Weights of a small transformer language model.
Training: a variant of Adam for these matrices, 98M tokens, 12006 steps.
Each number is 200 + 40 x the weight over its row's rms, rounded and kept within 0 to 999. Layers, rows and columns count from 0. The size before them is the row's rms in percent of the matrix's.

# layer 4 attention key, 128x96, rms 0.151, rows 101-127, columns 0-47
095,143,197,212,200,136,176,181,208,247,254,176,257,205,260,143,190,196,135,176,166,216,150,229,163,235,190,194,162,198,141,225,240,215,256,208,214,241,112,212,165,195,216,213,166,208,103,174,175
101,292,133,182,134,249,198,181,183,262,136,223,205,256,157,195,158,235,152,87,209,176,245,239,225,166,132,191,144,184,194,238,129,257,224,234,209,157,235,194,223,245,236,228,218,195,280,221,128
114,142,145,260,127,132,156,176,151,177,195,212,201,159,266,133,188,182,173,233,204,213,155,224,171,255,189,147,184,208,206,212,216,161,257,203,153,244,110,248,150,175,148,226,199,224,186,206,153
088,219,257,162,135,150,154,110,236,186,199,226,271,224,244,173,166,255,187,217,199,174,166,184,196,183,194,147,207,210,217,242,235,207,205,127,146,240,186,209,97,208,216,198,160,176,94,202,250
105,204,135,156,225,298,223,192,209,188,204,157,204,198,117,128,168,187,211,212,172,212,209,222,146,222,210,196,226,154,216,169,191,193,151,253,227,175,187,225,163,180,148,224,145,259,232,128,180
097,157,214,176,204,147,217,212,156,131,157,139,175,243,269,219,235,218,180,257,231,202,190,259,228,221,219,157,235,195,179,232,241,179,214,157,167,226,233,199,216,172,149,173,182,144,121,219,316
096,186,139,178,223,154,267,205,178,248,179,217,240,252,68,174,196,220,251,183,149,185,234,210,219,209,290,219,155,197,236,195,189,135,142,261,181,101,216,225,184,172,238,203,177,175,201,188,169
111,181,226,235,197,171,210,212,160,189,170,185,207,165,227,219,257,218,117,169,180,134,226,220,186,166,187,215,174,284,129,193,260,194,241,205,178,233,168,205,247,145,243,195,239,185,59,208,258
107,237,219,223,116,199,239,161,267,231,246,192,198,185,180,207,102,191,155,226,67,220,186,178,196,240,221,174,141,233,213,168,215,186,170,201,268,185,222,272,178,213,186,165,144,236,119,140,128
091,248,138,173,205,241,238,191,205,171,139,198,200,194,165,239,199,232,251,138,210,219,188,189,172,164,110,234,209,155,256,142,205,244,176,231,186,193,227,144,261,220,202,190,202,180,221,159,182
117,257,232,170,219,269,218,167,215,215,206,185,183,295,147,214,140,187,240,144,249,181,218,208,184,161,211,257,231,143,245,184,163,232,155,200,208,143,222,154,227,270,193,243,135,197,272,192,174
094,218,230,245,243,245,194,247,140,184,217,126,309,155,224,115,251,244,198,210,205,206,187,261,226,155,167,207,258,291,241,179,215,180,235,268,127,219,223,157,181,160,182,141,212,153,172,198,252
112,213,197,239,153,230,167,219,237,211,154,178,173,212,174,202,220,109,216,174,117,164,171,231,194,215,178,201,212,204,164,125,283,197,201,228,156,180,146,204,242,205,201,189,232,243,173,157,163
100,180,206,194,149,168,214,234,140,196,105,207,224,186,185,208,209,221,252,181,165,226,215,167,183,246,239,185,185,244,151,225,214,222,141,237,255,189,105,243,247,203,166,174,118,210,230,220,171
100,126,159,187,129,205,238,227,168,232,222,262,204,241,133,180,94,142,161,158,158,220,221,148,152,239,210,155,153,180,186,219,175,152,224,207,231,153,163,282,192,184,206,252,175,254,210,265,158
111,191,201,196,186,234,184,237,105,243,116,173,226,158,219,182,235,126,246,169,205,244,194,268,132,232,215,199,198,207,147,59,192,152,189,229,152,205,109,215,172,165,160,222,228,231,201,185,174
092,189,207,206,244,123,220,184,217,267,279,266,143,250,265,161,205,224,124,240,237,156,146,259,230,214,212,195,167,145,218,240,156,179,280,185,245,225,276,239,141,198,198,168,221,140,269,208,160
089,169,125,161,202,289,190,199,281,178,184,200,205,217,194,216,303,172,228,222,158,189,215,135,184,224,196,177,251,188,231,206,264,203,211,218,191,226,169,219,195,216,157,204,229,283,229,218,254
084,228,276,192,111,131,184,140,184,210,175,348,257,223,217,199,180,144,200,191,181,194,285,186,280,209,241,180,152,169,202,205,182,216,222,199,190,208,197,224,158,251,207,212,222,205,222,175,194
112,97,305,244,253,154,176,188,218,156,209,207,144,201,281,250,268,223,169,248,241,179,192,169,250,196,229,203,191,260,146,217,218,193,238,206,247,242,256,180,201,189,165,135,212,153,204,264,241
092,244,241,220,121,141,75,156,251,187,254,275,208,219,259,176,174,179,192,222,191,175,208,111,260,192,179,116,201,186,206,247,231,211,194,160,159,250,187,175,164,200,235,255,199,195,206,240,160
111,257,203,242,95,135,204,187,241,178,134,193,193,177,248,260,199,163,198,205,174,187,268,170,246,254,193,236,138,205,180,198,191,214,189,238,195,214,204,201,266,259,213,201,171,182,167,179,191
097,174,255,240,189,170,199,259,217,258,225,196,242,176,266,180,194,207,144,257,185,243,181,190,207,241,260,136,179,215,150,169,252,110,236,188,185,264,191,256,197,159,219,224,190,220,115,184,221
088,199,171,238,298,203,195,205,152,185,165,136,219,214,93,166,157,192,206,225,304,211,192,244,195,211,152,202,223,199,156,193,177,191,117,218,152,170,273,180,259,174,203,290,149,201,172,184,201
087,231,254,213,205,253,224,288,256,178,197,169,150,218,204,204,194,108,167,201,123,243,205,235,190,179,266,252,208,257,232,170,203,265,161,227,218,222,164,222,207,244,167,154,207,247,146,196,195
087,226,200,228,212,172,200,221,172,223,146,226,235,218,116,189,153,222,191,148,206,238,234,188,227,204,175,239,176,210,190,193,201,193,208,234,121,156,196,182,180,184,295,220,240,179,115,203,148
092,205,185,209,257,231,248,241,169,214,277,196,191,173,232,206,128,200,224,270,230,217,160,219,200,191,270,188,200,186,214,154,168,122,253,186,214,145,232,162,127,137,167,199,243,226,165,203,185
# layer 4 attention query, 128x96, rms 0.151, rows 102-127, columns 0-47
098,156,167,182,203,195,244,232,214,181,204,198,214,228,191,145,168,250,126,228,183,170,234,214,249,205,260,192,108,177,218,205,85,216,225,232,159,192,221,193,200,188,212,158,235,206,212,209,176
112,225,207,199,144,197,206,202,142,248,133,195,205,208,157,273,194,200,226,132,214,210,189,196,176,261,250,263,245,196,222,168,199,145,181,205,166,107,189,218,205,251,169,198,240,202,255,179,243
115,201,159,200,170,152,251,228,210,229,169,251,192,252,160,170,220,187,203,181,179,278,142,135,196,251,223,200,297,219,175,264,206,241,157,131,207,229,236,267,207,177,237,195,204,263,227,205,211
095,185,239,202,139,253,216,232,175,167,161,174,224,214,138,176,173,207,218,186,171,194,196,185,220,166,223,225,172,158,132,189,196,152,212,263,219,111,183,208,221,262,143,248,163,265,145,174,145
102,177,249,234,201,193,168,195,158,178,183,208,165,182,239,176,223,173,203,216,144,301,197,81,231,212,194,193,253,232,256,212,217,231,209,148,175,278,201,223,226,223,184,191,231,189,174,173,227
088,224,152,192,195,170,223,181,228,164,242,179,152,209,225,160,132,213,173,190,155,189,250,270,202,213,216,164,176,186,205,172,223,141,186,223,290,160,201,253,201,202,210,253,148,192,273,197,143
090,170,236,149,237,204,172,208,228,212,171,183,190,242,226,188,254,229,187,198,170,222,140,203,186,238,195,178,269,233,236,241,233,232,180,84,260,247,200,154,242,231,161,197,285,252,139,176,233
096,204,210,247,246,225,234,261,232,216,202,120,139,243,165,203,249,173,178,184,208,218,136,297,194,215,182,193,228,170,143,178,198,160,223,237,277,235,216,183,211,197,176,259,178,217,203,215,191
086,140,201,178,194,156,163,226,213,220,192,135,199,170,208,271,176,219,81,179,181,121,194,237,189,190,173,225,161,209,237,185,244,228,206,259,197,196,173,175,88,247,148,152,184,250,124,254,182
092,160,162,200,134,202,242,188,186,198,228,194,165,155,148,224,209,284,137,165,183,136,153,176,181,163,181,206,125,277,222,235,196,243,243,214,239,88,170,191,193,167,217,166,172,246,189,225,192
093,198,126,216,221,237,231,213,231,243,235,215,234,158,160,223,248,203,244,237,176,147,223,186,215,226,229,213,194,115,153,222,165,243,212,149,235,201,171,224,190,126,243,159,257,212,232,228,217
115,146,197,168,186,156,149,197,257,196,191,162,205,171,183,158,201,195,121,212,188,205,182,236,157,203,189,210,225,296,198,227,204,188,166,175,204,264,258,207,199,212,100,151,188,178,186,209,283
097,177,249,216,138,178,222,156,148,257,188,250,197,122,259,88,203,131,222,220,173,222,223,214,200,220,207,222,172,276,182,147,187,84,214,235,226,183,179,229,218,167,136,244,282,170,262,169,193
091,236,238,203,163,210,281,247,178,231,193,215,178,246,138,125,183,136,166,229,154,207,140,233,162,248,146,191,119,172,143,201,151,165,186,264,224,204,155,279,263,181,182,242,241,217,287,212,161
108,135,226,206,165,252,206,200,147,199,204,223,216,270,169,251,149,207,236,173,184,227,190,202,172,195,241,199,214,207,192,131,243,151,159,248,206,177,158,218,223,219,190,233,278,173,141,167,183
108,195,221,199,190,204,178,183,197,216,243,187,190,130,180,110,211,176,277,223,208,182,237,248,212,167,184,201,212,262,182,233,151,150,222,213,158,137,163,165,242,253,163,200,202,228,308,218,238
102,190,186,220,180,195,222,268,190,115,137,252,169,272,192,188,212,204,190,232,201,211,202,135,216,231,191,161,189,192,189,236,265,261,153,245,225,237,279,277,203,171,195,209,205,150,212,246,131
102,185,185,181,186,234,211,137,220,234,159,183,120,165,190,181,160,214,178,155,222,194,176,282,249,199,192,222,183,217,218,180,148,172,274,298,279,129,121,207,258,239,227,244,246,175,215,237,206
091,208,252,222,197,224,153,170,258,220,209,137,160,183,223,236,222,167,196,191,186,258,194,163,198,183,137,167,187,224,216,230,232,203,228,148,196,268,206,181,181,252,198,194,238,107,193,194,224
115,250,110,194,179,236,261,238,168,199,215,227,230,219,133,139,165,127,241,183,195,224,155,199,194,280,176,225,261,143,209,180,217,194,184,205,182,170,188,259,235,179,239,167,135,245,228,189,162
101,213,210,234,291,176,180,155,160,170,226,196,172,237,171,222,201,172,123,183,220,246,157,280,136,223,174,209,176,202,251,191,200,174,271,201,189,173,148,161,222,172,229,197,219,164,193,266,185
084,231,155,192,222,203,199,219,183,205,254,246,239,248,257,179,292,105,243,220,224,252,198,157,167,223,172,170,276,178,201,206,211,150,233,121,200,287,184,234,255,205,193,233,225,156,213,164,178
083,209,217,179,178,270,122,156,210,188,215,147,208,169,227,214,206,209,156,132,169,198,195,176,186,177,159,176,179,204,177,268,171,174,220,220,159,230,159,194,177,187,79,257,185,224,212,86,144
136,192,233,170,223,161,182,147,188,200,216,204,200,149,223,249,221,229,125,148,209,134,146,240,173,170,189,187,152,213,177,175,173,163,279,116,165,175,227,164,192,199,145,138,285,125,174,295,250
094,207,182,136,232,216,181,151,209,202,256,218,253,293,195,190,180,165,147,195,194,150,201,315,123,170,162,210,234,182,213,151,141,153,219,156,230,161,162,202,187,164,155,191,112,206,216,182,128
111,239,201,194,107,257,228,272,206,156,181,158,173,234,261,194,203,160,317,192,139,233,236,150,163,213,186,180,220,234,168,173,280,241,140,199,193,233,178,214,189,233,195,218,156,193,230,109,194
# layer 4 attention value, 128x96, rms 0.144, rows 96-127, columns 0-47
082,227,214,199,230,245,118,181,174,216,286,258,220,209,198,207,200,115,159,236,251,204,233,170,242,172,208,258,276,166,186,247,213,247,234,161,136,208,228,150,145,150,223,211,188,167,202,178,248
103,200,216,265,239,193,222,304,205,174,183,243,211,223,221,186,251,175,275,126,143,250,124,238,235,213,159,109,159,153,150,190,218,225,230,197,260,199,114,220,202,178,147,167,192,223,231,224,174
083,188,199,221,212,163,210,233,184,191,143,157,230,160,177,187,225,255,217,180,188,128,199,197,266,210,200,167,193,218,232,162,240,152,244,233,200,165,203,147,278,224,107,220,146,255,209,149,216
108,143,304,230,204,266,258,209,171,154,244,189,228,206,115,189,191,172,197,151,145,159,197,179,241,246,209,256,304,174,136,248,208,188,207,237,187,199,245,181,173,242,156,181,202,207,216,243,184
104,132,223,164,232,248,198,241,184,212,202,184,216,251,127,190,132,88,125,227,230,151,247,128,218,204,199,252,234,115,172,219,188,176,194,222,177,213,246,172,181,178,200,170,202,194,167,152,212
095,183,154,198,158,139,264,206,205,214,182,187,184,164,215,162,183,223,233,157,162,122,185,280,203,213,231,166,164,241,158,181,260,200,197,264,303,147,153,231,231,171,219,173,183,221,256,331,193
094,180,145,198,268,156,178,184,220,172,253,180,222,186,152,193,194,174,222,177,256,91,242,255,230,192,179,173,155,219,226,108,312,149,300,245,142,128,218,162,188,194,180,206,143,249,213,201,195
094,160,253,177,196,193,186,194,156,209,229,229,199,194,245,235,161,160,145,244,242,210,244,156,197,196,234,210,122,201,196,179,243,216,195,198,149,242,283,206,143,151,215,187,214,152,193,153,253
088,243,271,197,184,185,197,229,173,166,232,196,208,162,223,225,180,216,195,288,254,144,168,192,210,201,169,213,277,198,205,205,103,197,166,232,209,259,238,214,152,192,199,210,206,119,159,156,186
089,217,179,195,182,201,207,208,224,96,229,218,190,189,210,163,207,201,192,173,242,222,223,262,238,180,113,135,200,228,244,127,225,236,248,200,227,135,157,183,217,188,148,174,172,204,202,208,148
095,207,220,237,158,177,152,204,225,140,217,211,230,242,223,175,204,289,278,193,215,238,200,239,227,163,138,152,158,249,210,132,184,203,239,219,254,202,196,201,231,162,150,241,246,212,208,166,179
097,132,263,178,141,201,126,151,232,147,221,140,213,214,244,154,199,212,177,181,237,152,209,237,244,200,202,245,185,274,215,200,209,205,213,229,183,147,230,191,175,191,130,195,229,195,182,205,173
087,177,214,187,199,186,250,196,195,221,159,270,138,172,257,245,182,197,230,153,128,302,158,175,144,193,231,134,135,154,186,222,198,276,207,162,223,208,140,222,173,188,237,242,219,162,187,233,188
106,225,254,176,227,185,212,237,238,196,163,222,178,210,207,174,290,159,223,188,129,97,222,138,188,197,207,178,173,167,221,236,153,254,130,243,186,184,166,247,229,307,140,182,128,182,218,274,166
088,264,269,197,185,220,220,222,194,198,201,153,222,269,130,220,145,152,216,274,260,235,157,225,231,202,160,189,289,195,167,197,160,159,159,211,259,207,220,215,234,237,126,163,187,227,208,131,173
096,192,179,227,191,195,239,300,216,181,159,211,198,205,176,178,245,243,190,160,143,288,141,174,202,222,188,165,148,206,215,133,148,146,207,207,316,169,169,199,202,202,169,206,216,226,182,223,203
111,198,266,177,173,255,206,196,202,221,229,212,234,193,192,219,167,213,129,217,171,208,210,154,166,195,213,281,258,153,229,259,116,220,99,230,204,261,268,216,112,221,255,176,219,128,174,195,201
093,259,252,193,120,185,165,141,185,192,193,206,160,132,187,131,163,259,246,226,226,156,202,223,231,214,140,246,146,254,218,249,150,201,224,250,226,158,183,186,185,230,173,187,215,146,245,184,173
101,174,156,167,227,157,246,208,190,264,232,193,181,124,224,175,200,189,187,149,187,161,230,300,156,189,221,187,155,220,134,219,312,214,254,213,193,140,244,179,193,187,248,250,176,182,166,283,192
128,202,154,192,192,185,192,231,190,271,228,188,149,197,156,196,160,183,139,206,225,284,181,216,199,205,233,167,152,193,207,147,202,178,330,181,219,141,201,208,175,148,263,198,230,234,177,147,168
101,198,252,179,168,225,224,192,133,180,170,143,196,125,150,174,195,154,206,153,204,179,261,168,218,228,127,288,245,236,206,189,222,234,164,236,189,170,188,207,214,184,220,138,159,178,203,148,172
107,188,107,176,251,156,184,159,185,218,193,201,182,217,182,203,164,226,186,213,258,212,199,270,164,187,202,229,168,210,170,154,271,174,302,147,220,177,215,179,187,153,242,234,208,209,143,182,170
094,166,258,197,172,209,167,175,220,137,211,236,202,227,195,174,199,177,173,249,202,127,238,204,250,189,170,203,236,184,296,165,155,211,186,215,198,185,169,202,232,243,112,160,191,223,224,187,218
103,215,226,193,130,172,142,168,233,143,216,216,164,181,201,156,154,195,212,194,253,188,187,221,222,184,173,239,137,223,270,185,118,204,217,245,253,192,213,178,149,205,156,191,230,168,244,242,191
113,183,198,174,168,222,138,106,184,226,193,178,224,170,227,190,145,220,219,139,242,198,249,233,207,180,211,253,157,271,196,212,273,254,235,204,127,155,283,186,202,188,203,219,192,196,212,170,215
115,150,226,222,280,210,142,173,211,200,194,197,276,244,266,206,237,219,161,260,207,155,219,169,215,197,209,133,229,171,190,191,227,166,214,138,102,266,222,165,231,121,136,221,198,237,206,155,239
105,207,221,198,195,184,226,220,212,214,219,262,187,175,210,231,177,243,226,222,190,351,127,146,207,174,235,173,225,126,204,224,155,265,189,124,276,231,185,198,144,197,262,230,206,190,191,233,222
092,167,171,239,191,240,222,171,165,184,202,208,193,165,135,232,176,255,243,131,194,243,175,121,187,208,273,270,216,179,178,285,221,262,173,186,191,221,191,185,174,209,254,191,215,177,161,226,260
103,191,174,167,153,148,210,174,197,208,139,153,202,179,223,203,254,187,277,137,145,154,235,213,166,232,217,226,95,271,167,241,321,203,211,195,120,193,168,223,273,175,188,207,182,213,220,246,203
100,264,165,260,172,179,231,219,181,237,233,247,205,161,198,208,277,189,236,198,186,281,215,119,177,196,142,191,191,148,188,200,156,155,121,155,250,254,132,229,234,224,239,150,182,183,179,156,200
101,248,170,213,175,169,205,204,209,161,197,227,181,203,266,213,179,245,259,221,222,323,90,231,187,179,161,103,183,194,171,139,229,236,220,159,242,252,158,237,196,145,273,213,213,208,202,226,209
090,217,274,195,162,217,184,181,220,192,265,224,206,162,178,215,188,257,215,260,205,230,236,95,147,222,242,234,146,201,216,252,163,221,159,215,125,268,242,166,178,217,277,166,189,157,254,189,222
# layer 4 attention output (transposed), 128x96, rms 0.133, rows 96-127, columns 0-47
088,265,193,212,134,185,240,201,344,199,208,154,132,244,192,218,215,257,196,237,216,211,232,148,255,142,197,235,196,233,200,238,248,189,147,186,235,177,217,102,138,173,229,200,264,158,187,262,166
104,226,168,201,180,244,220,197,197,187,176,258,223,172,259,240,193,190,220,178,249,206,164,257,217,215,209,147,184,207,247,262,180,197,153,297,240,253,224,163,237,215,118,259,143,250,193,150,234
089,154,221,192,245,180,120,258,156,196,281,269,219,209,245,182,197,182,216,212,179,163,203,212,212,219,181,200,210,200,169,234,177,164,255,194,179,202,208,164,220,219,220,147,142,221,141,144,328
108,211,185,171,164,226,215,231,188,173,252,247,190,215,194,143,227,240,239,224,263,207,181,114,206,164,182,235,270,173,95,256,207,231,159,257,211,141,189,119,147,237,223,239,149,194,177,253,212
098,215,179,191,187,225,215,235,162,147,217,126,178,295,170,195,264,177,224,244,206,155,215,112,260,184,225,181,268,185,174,184,171,206,175,189,234,143,139,164,181,174,248,196,192,158,182,287,198
099,155,234,187,268,220,210,198,108,209,223,234,226,110,194,195,174,213,213,147,199,177,156,297,154,248,181,186,215,168,174,209,209,171,212,241,182,188,317,235,214,256,174,215,112,269,206,170,247
096,200,276,239,268,154,127,313,196,259,237,209,215,187,192,173,186,201,213,240,168,153,222,232,246,201,144,166,205,224,226,256,184,130,217,222,227,121,285,120,202,168,232,151,157,195,137,163,285
090,226,196,181,158,248,271,203,272,180,194,131,201,217,204,208,176,240,182,192,253,203,166,197,190,188,230,194,186,222,268,171,233,198,147,194,186,203,167,207,201,121,258,154,195,186,241,239,117
087,173,163,210,138,189,265,182,157,171,153,210,164,157,150,227,249,185,197,170,239,182,184,185,192,189,272,227,251,188,196,136,184,246,196,145,188,198,90,265,217,178,175,201,245,118,193,278,167
088,192,222,233,286,182,166,228,149,274,225,234,222,140,233,210,238,150,213,216,151,166,195,238,181,194,138,187,248,168,200,225,159,206,269,231,235,183,222,176,197,222,174,169,157,169,113,126,240
098,159,234,246,256,208,170,173,179,252,233,261,243,105,248,206,179,173,232,164,162,205,199,281,151,204,172,120,183,178,242,218,208,201,285,165,205,199,170,179,212,181,192,161,157,177,139,120,253
094,182,239,211,283,218,155,201,199,266,227,209,244,209,185,170,232,182,192,187,188,175,165,254,186,210,219,162,301,178,201,214,203,185,278,152,161,190,220,176,199,165,260,155,148,135,189,182,275
088,219,142,215,216,200,265,180,222,193,145,104,214,206,196,220,185,220,226,195,194,217,235,289,213,224,159,192,188,148,228,280,262,215,170,233,217,288,251,132,231,226,208,227,223,247,254,132,168
103,186,174,178,207,156,182,241,133,191,182,228,160,244,234,202,306,148,195,183,178,172,235,144,222,143,173,217,173,127,153,177,144,237,185,218,182,206,239,154,241,238,154,221,171,219,179,160,298
093,149,180,231,188,207,194,186,177,165,195,239,188,183,275,192,274,102,191,213,216,232,171,130,226,174,225,203,217,217,182,189,128,256,272,201,188,199,112,181,246,165,187,171,203,164,113,239,203
099,162,198,208,247,200,193,225,141,208,197,235,209,150,285,184,219,164,238,184,176,219,243,252,203,277,196,157,189,156,204,281,165,220,232,204,200,259,203,213,210,253,128,161,132,196,170,186,238
104,202,155,205,167,179,233,148,164,186,177,144,158,248,153,194,258,191,220,164,224,217,223,169,214,169,204,241,256,111,173,150,205,263,181,168,172,191,127,211,179,258,216,206,246,91,250,287,148
090,138,254,234,270,225,161,207,172,281,225,265,223,124,219,184,176,176,212,190,153,214,223,272,187,195,188,192,257,138,155,173,180,235,274,177,147,205,242,173,206,224,211,157,176,157,131,142,249
103,186,224,222,186,181,206,268,204,239,208,206,208,202,140,173,142,276,193,212,250,208,197,235,186,239,182,188,180,207,200,199,269,130,135,246,198,164,327,201,167,238,242,235,167,264,250,219,218
117,172,205,265,264,266,201,291,227,251,205,151,260,180,227,184,159,195,227,256,165,238,254,237,264,267,156,154,215,231,223,276,212,153,224,241,236,234,210,167,206,169,182,165,222,226,189,203,171
097,185,261,183,199,249,232,226,189,174,192,227,212,201,172,233,245,255,272,194,223,172,144,159,228,167,191,235,320,181,166,184,178,251,221,227,151,156,168,216,203,214,181,226,219,186,145,274,171
100,182,239,246,198,205,184,216,283,190,186,181,243,164,166,196,112,256,181,242,214,213,177,241,187,272,230,170,180,281,210,234,260,139,196,186,253,188,209,254,179,160,216,192,219,241,222,223,143
096,195,224,203,286,215,165,204,170,211,248,232,223,197,234,226,267,149,210,208,157,127,228,201,201,171,190,225,275,138,178,193,163,222,259,182,214,187,191,159,228,201,169,169,169,181,160,130,282
097,163,243,226,280,205,181,196,172,264,196,202,194,151,267,224,233,206,221,176,156,213,264,269,192,201,187,169,267,130,186,225,182,225,271,158,188,208,249,146,204,198,174,127,160,129,123,167,254
116,213,240,217,209,216,176,193,274,245,224,153,254,246,162,137,164,253,189,214,210,273,136,218,151,135,176,191,239,265,216,155,255,170,225,191,159,176,245,168,167,126,309,159,221,195,210,212,156
111,241,153,162,107,191,174,151,283,149,222,192,153,248,190,244,191,214,167,180,253,123,194,153,156,173,253,210,160,269,267,227,219,156,133,172,236,206,177,204,185,108,251,152,176,192,251,169,228
104,231,141,228,170,164,269,156,243,192,152,173,161,182,174,180,138,240,203,190,213,264,254,247,263,241,164,220,146,153,208,263,272,248,196,179,240,288,171,158,198,252,157,275,250,186,258,209,155
094,241,174,151,152,223,275,160,222,151,196,141,188,255,155,172,207,301,229,210,259,240,177,172,200,165,175,227,224,208,171,216,246,271,167,210,136,227,142,178,157,234,254,250,252,184,252,286,94
102,203,217,139,213,211,205,183,186,167,212,171,260,235,145,189,163,253,197,177,197,171,158,223,136,177,207,206,152,245,212,171,257,162,171,238,171,185,352,271,212,177,215,212,177,261,244,150,184
098,193,159,183,105,231,238,186,209,139,190,221,174,170,228,272,229,240,244,196,235,201,232,137,199,186,212,265,154,218,213,201,179,265,95,208,214,242,146,261,178,230,111,214,292,216,186,209,129
103,218,182,204,235,200,248,132,171,229,150,202,213,92,191,249,133,205,224,182,187,211,217,290,190,250,165,169,131,204,281,199,267,176,234,201,245,253,222,231,244,194,163,246,223,206,209,124,124
092,249,200,205,124,167,250,178,266,198,186,141,171,237,169,184,195,265,220,194,194,210,224,179,218,149,184,205,176,210,190,155,222,229,127,177,149,197,204,131,199,207,236,172,265,169,227,232,132
# layer 4 MLP up, 256x96, rms 0.117, rows 0-13, columns 0-47
096,231,138,289,161,261,169,282,283,172,135,174,155,217,132,166,158,182,177,192,149,240,229,207,274,212,187,197,169,181,139,250,214,261,203,240,199,220,255,209,250,216,249,193,165,216,201,163,181
104,245,186,246,203,215,203,200,239,193,228,181,162,238,309,253,186,219,115,277,278,190,216,228,170,98,183,185,257,191,169,217,161,168,216,180,151,207,253,201,247,241,249,162,167,231,139,183,157
108,269,209,228,235,218,243,202,246,228,231,204,184,168,222,208,187,243,180,226,187,182,269,230,125,95,133,191,189,247,181,174,267,196,156,221,175,243,120,166,146,237,227,139,244,240,129,206,191
095,151,223,240,144,193,103,257,216,202,100,223,105,202,207,264,186,210,161,180,183,185,281,188,213,176,235,248,146,180,166,259,169,252,243,190,196,187,201,219,157,203,210,209,228,193,244,180,151
099,175,226,220,204,169,219,233,245,181,210,145,220,131,292,176,178,214,181,238,228,191,155,223,255,185,248,118,156,248,219,213,185,202,201,230,200,220,164,162,200,173,214,227,194,210,155,165,192
091,194,218,238,260,160,150,201,196,146,227,275,225,156,203,233,135,200,180,249,197,287,191,241,246,154,208,125,134,187,181,173,181,258,149,175,197,234,171,228,125,169,227,224,251,242,164,230,147
098,205,247,231,219,137,231,196,223,211,200,164,205,169,170,242,189,186,208,226,263,176,243,184,249,196,196,185,229,245,146,224,198,200,180,251,170,173,221,186,208,226,122,191,263,244,122,200,321
102,292,227,249,125,216,230,209,228,216,196,186,193,209,217,195,248,179,215,126,183,204,231,157,187,254,147,185,161,194,231,211,242,252,198,221,262,102,141,187,275,212,251,188,265,205,266,201,196
095,229,220,182,251,168,228,208,204,202,150,148,215,160,219,287,158,226,237,262,171,241,204,160,167,156,198,137,209,144,216,246,241,189,102,184,277,289,249,156,88,201,169,184,163,165,205,256,200
106,212,237,216,258,178,195,212,236,193,174,155,196,257,196,280,200,238,255,231,257,261,282,115,231,174,213,141,192,232,192,198,192,214,212,141,181,193,242,156,156,195,204,234,180,182,217,233,190
104,218,189,238,226,203,135,172,245,232,170,256,142,186,186,271,170,247,286,279,194,202,226,164,202,185,221,247,180,236,138,201,228,238,184,187,248,247,135,175,246,192,197,200,206,244,171,267,218
084,275,210,208,194,100,224,153,233,248,243,116,186,181,271,204,244,205,149,220,231,175,215,197,205,118,215,220,233,223,164,196,193,129,193,234,191,218,217,177,261,235,204,208,203,274,190,178,226
096,125,224,230,234,141,164,175,274,272,236,169,196,225,242,258,252,196,165,226,235,154,269,221,180,200,203,161,170,214,164,191,135,173,178,107,200,277,206,197,215,208,217,169,252,111,213,241,241
102,198,269,177,170,162,186,206,195,252,194,217,166,93,245,232,248,220,201,201,225,228,301,176,189,220,160,185,170,304,234,203,284,231,234,208,215,202,223,195,222,199,275,208,161,204,131,177,240
# layer 4 MLP down (transposed), 256x96, rms 0.128, rows 0-13, columns 0-47
099,206,148,180,180,238,167,196,172,217,139,202,167,170,219,242,259,193,220,177,155,278,163,173,226,289,161,183,263,178,221,167,186,256,200,197,213,205,215,307,178,173,196,242,218,244,139,200,232
110,234,265,271,226,258,282,141,223,211,201,205,151,241,258,209,193,171,167,296,259,252,171,270,213,170,242,214,218,168,193,293,215,124,208,192,149,239,282,233,278,165,194,232,207,186,159,176,201
105,161,153,197,219,224,257,129,222,195,219,266,179,150,218,262,207,242,179,203,212,225,217,173,232,270,160,262,169,174,247,243,192,152,227,175,216,244,201,121,197,208,181,251,208,213,263,132,142
088,161,224,234,280,219,257,225,205,200,213,167,219,209,104,172,272,224,202,193,183,140,194,183,269,248,176,237,269,182,193,215,199,150,217,195,173,149,232,286,194,194,207,245,200,180,213,146,157
102,126,159,210,172,189,228,285,158,203,181,160,214,190,239,141,160,200,112,215,174,265,174,212,187,256,174,204,200,282,136,173,200,184,185,214,177,234,191,234,163,162,146,157,196,233,215,193,211
087,202,199,145,203,210,200,181,181,184,199,270,314,89,195,175,159,264,188,151,289,164,208,231,194,237,277,252,175,197,212,232,222,213,173,198,221,202,252,227,109,190,181,183,201,197,246,199,160
085,188,175,191,218,258,275,163,169,220,193,205,259,311,185,199,200,250,218,294,241,202,284,187,217,223,202,210,178,254,219,148,290,169,265,239,213,244,248,158,198,175,153,230,280,213,167,201,115
110,160,237,143,195,199,179,208,141,174,195,118,254,191,201,220,181,153,236,165,161,189,195,182,265,242,182,194,155,214,206,284,151,186,230,226,200,203,159,233,231,223,200,268,225,167,210,148,179
093,195,176,169,169,204,135,218,192,140,167,114,205,181,243,207,160,166,208,183,156,187,172,218,262,178,188,168,160,196,220,122,211,146,286,168,197,152,161,242,224,223,285,249,148,191,217,150,251
103,250,195,198,188,277,216,170,258,157,221,162,221,146,174,223,139,102,170,259,235,221,219,186,249,203,110,147,169,160,218,182,233,145,211,178,150,254,245,165,253,196,248,246,194,227,215,211,266
102,165,219,197,186,228,170,192,158,190,209,220,222,187,180,227,168,248,174,130,208,195,225,239,180,200,231,105,183,252,225,141,161,214,215,167,230,125,264,246,166,179,249,187,140,193,250,211,173
083,187,284,186,191,228,250,222,194,235,220,279,231,168,219,233,208,130,148,128,155,192,156,155,207,181,160,241,299,232,159,124,239,173,216,95,185,179,145,215,262,200,128,199,193,201,225,192,188
089,188,193,231,218,194,188,267,168,168,170,222,245,261,194,180,233,206,164,238,202,287,176,208,225,149,107,187,131,178,223,263,196,130,215,163,166,209,251,178,149,203,163,235,199,210,230,205,269
093,138,178,187,144,225,191,222,163,271,236,139,113,186,194,188,249,196,153,220,257,224,207,146,143,227,225,241,171,194,201,151,174,219,145,307,196,250,160,255,179,265,156,172,153,218,198,179,223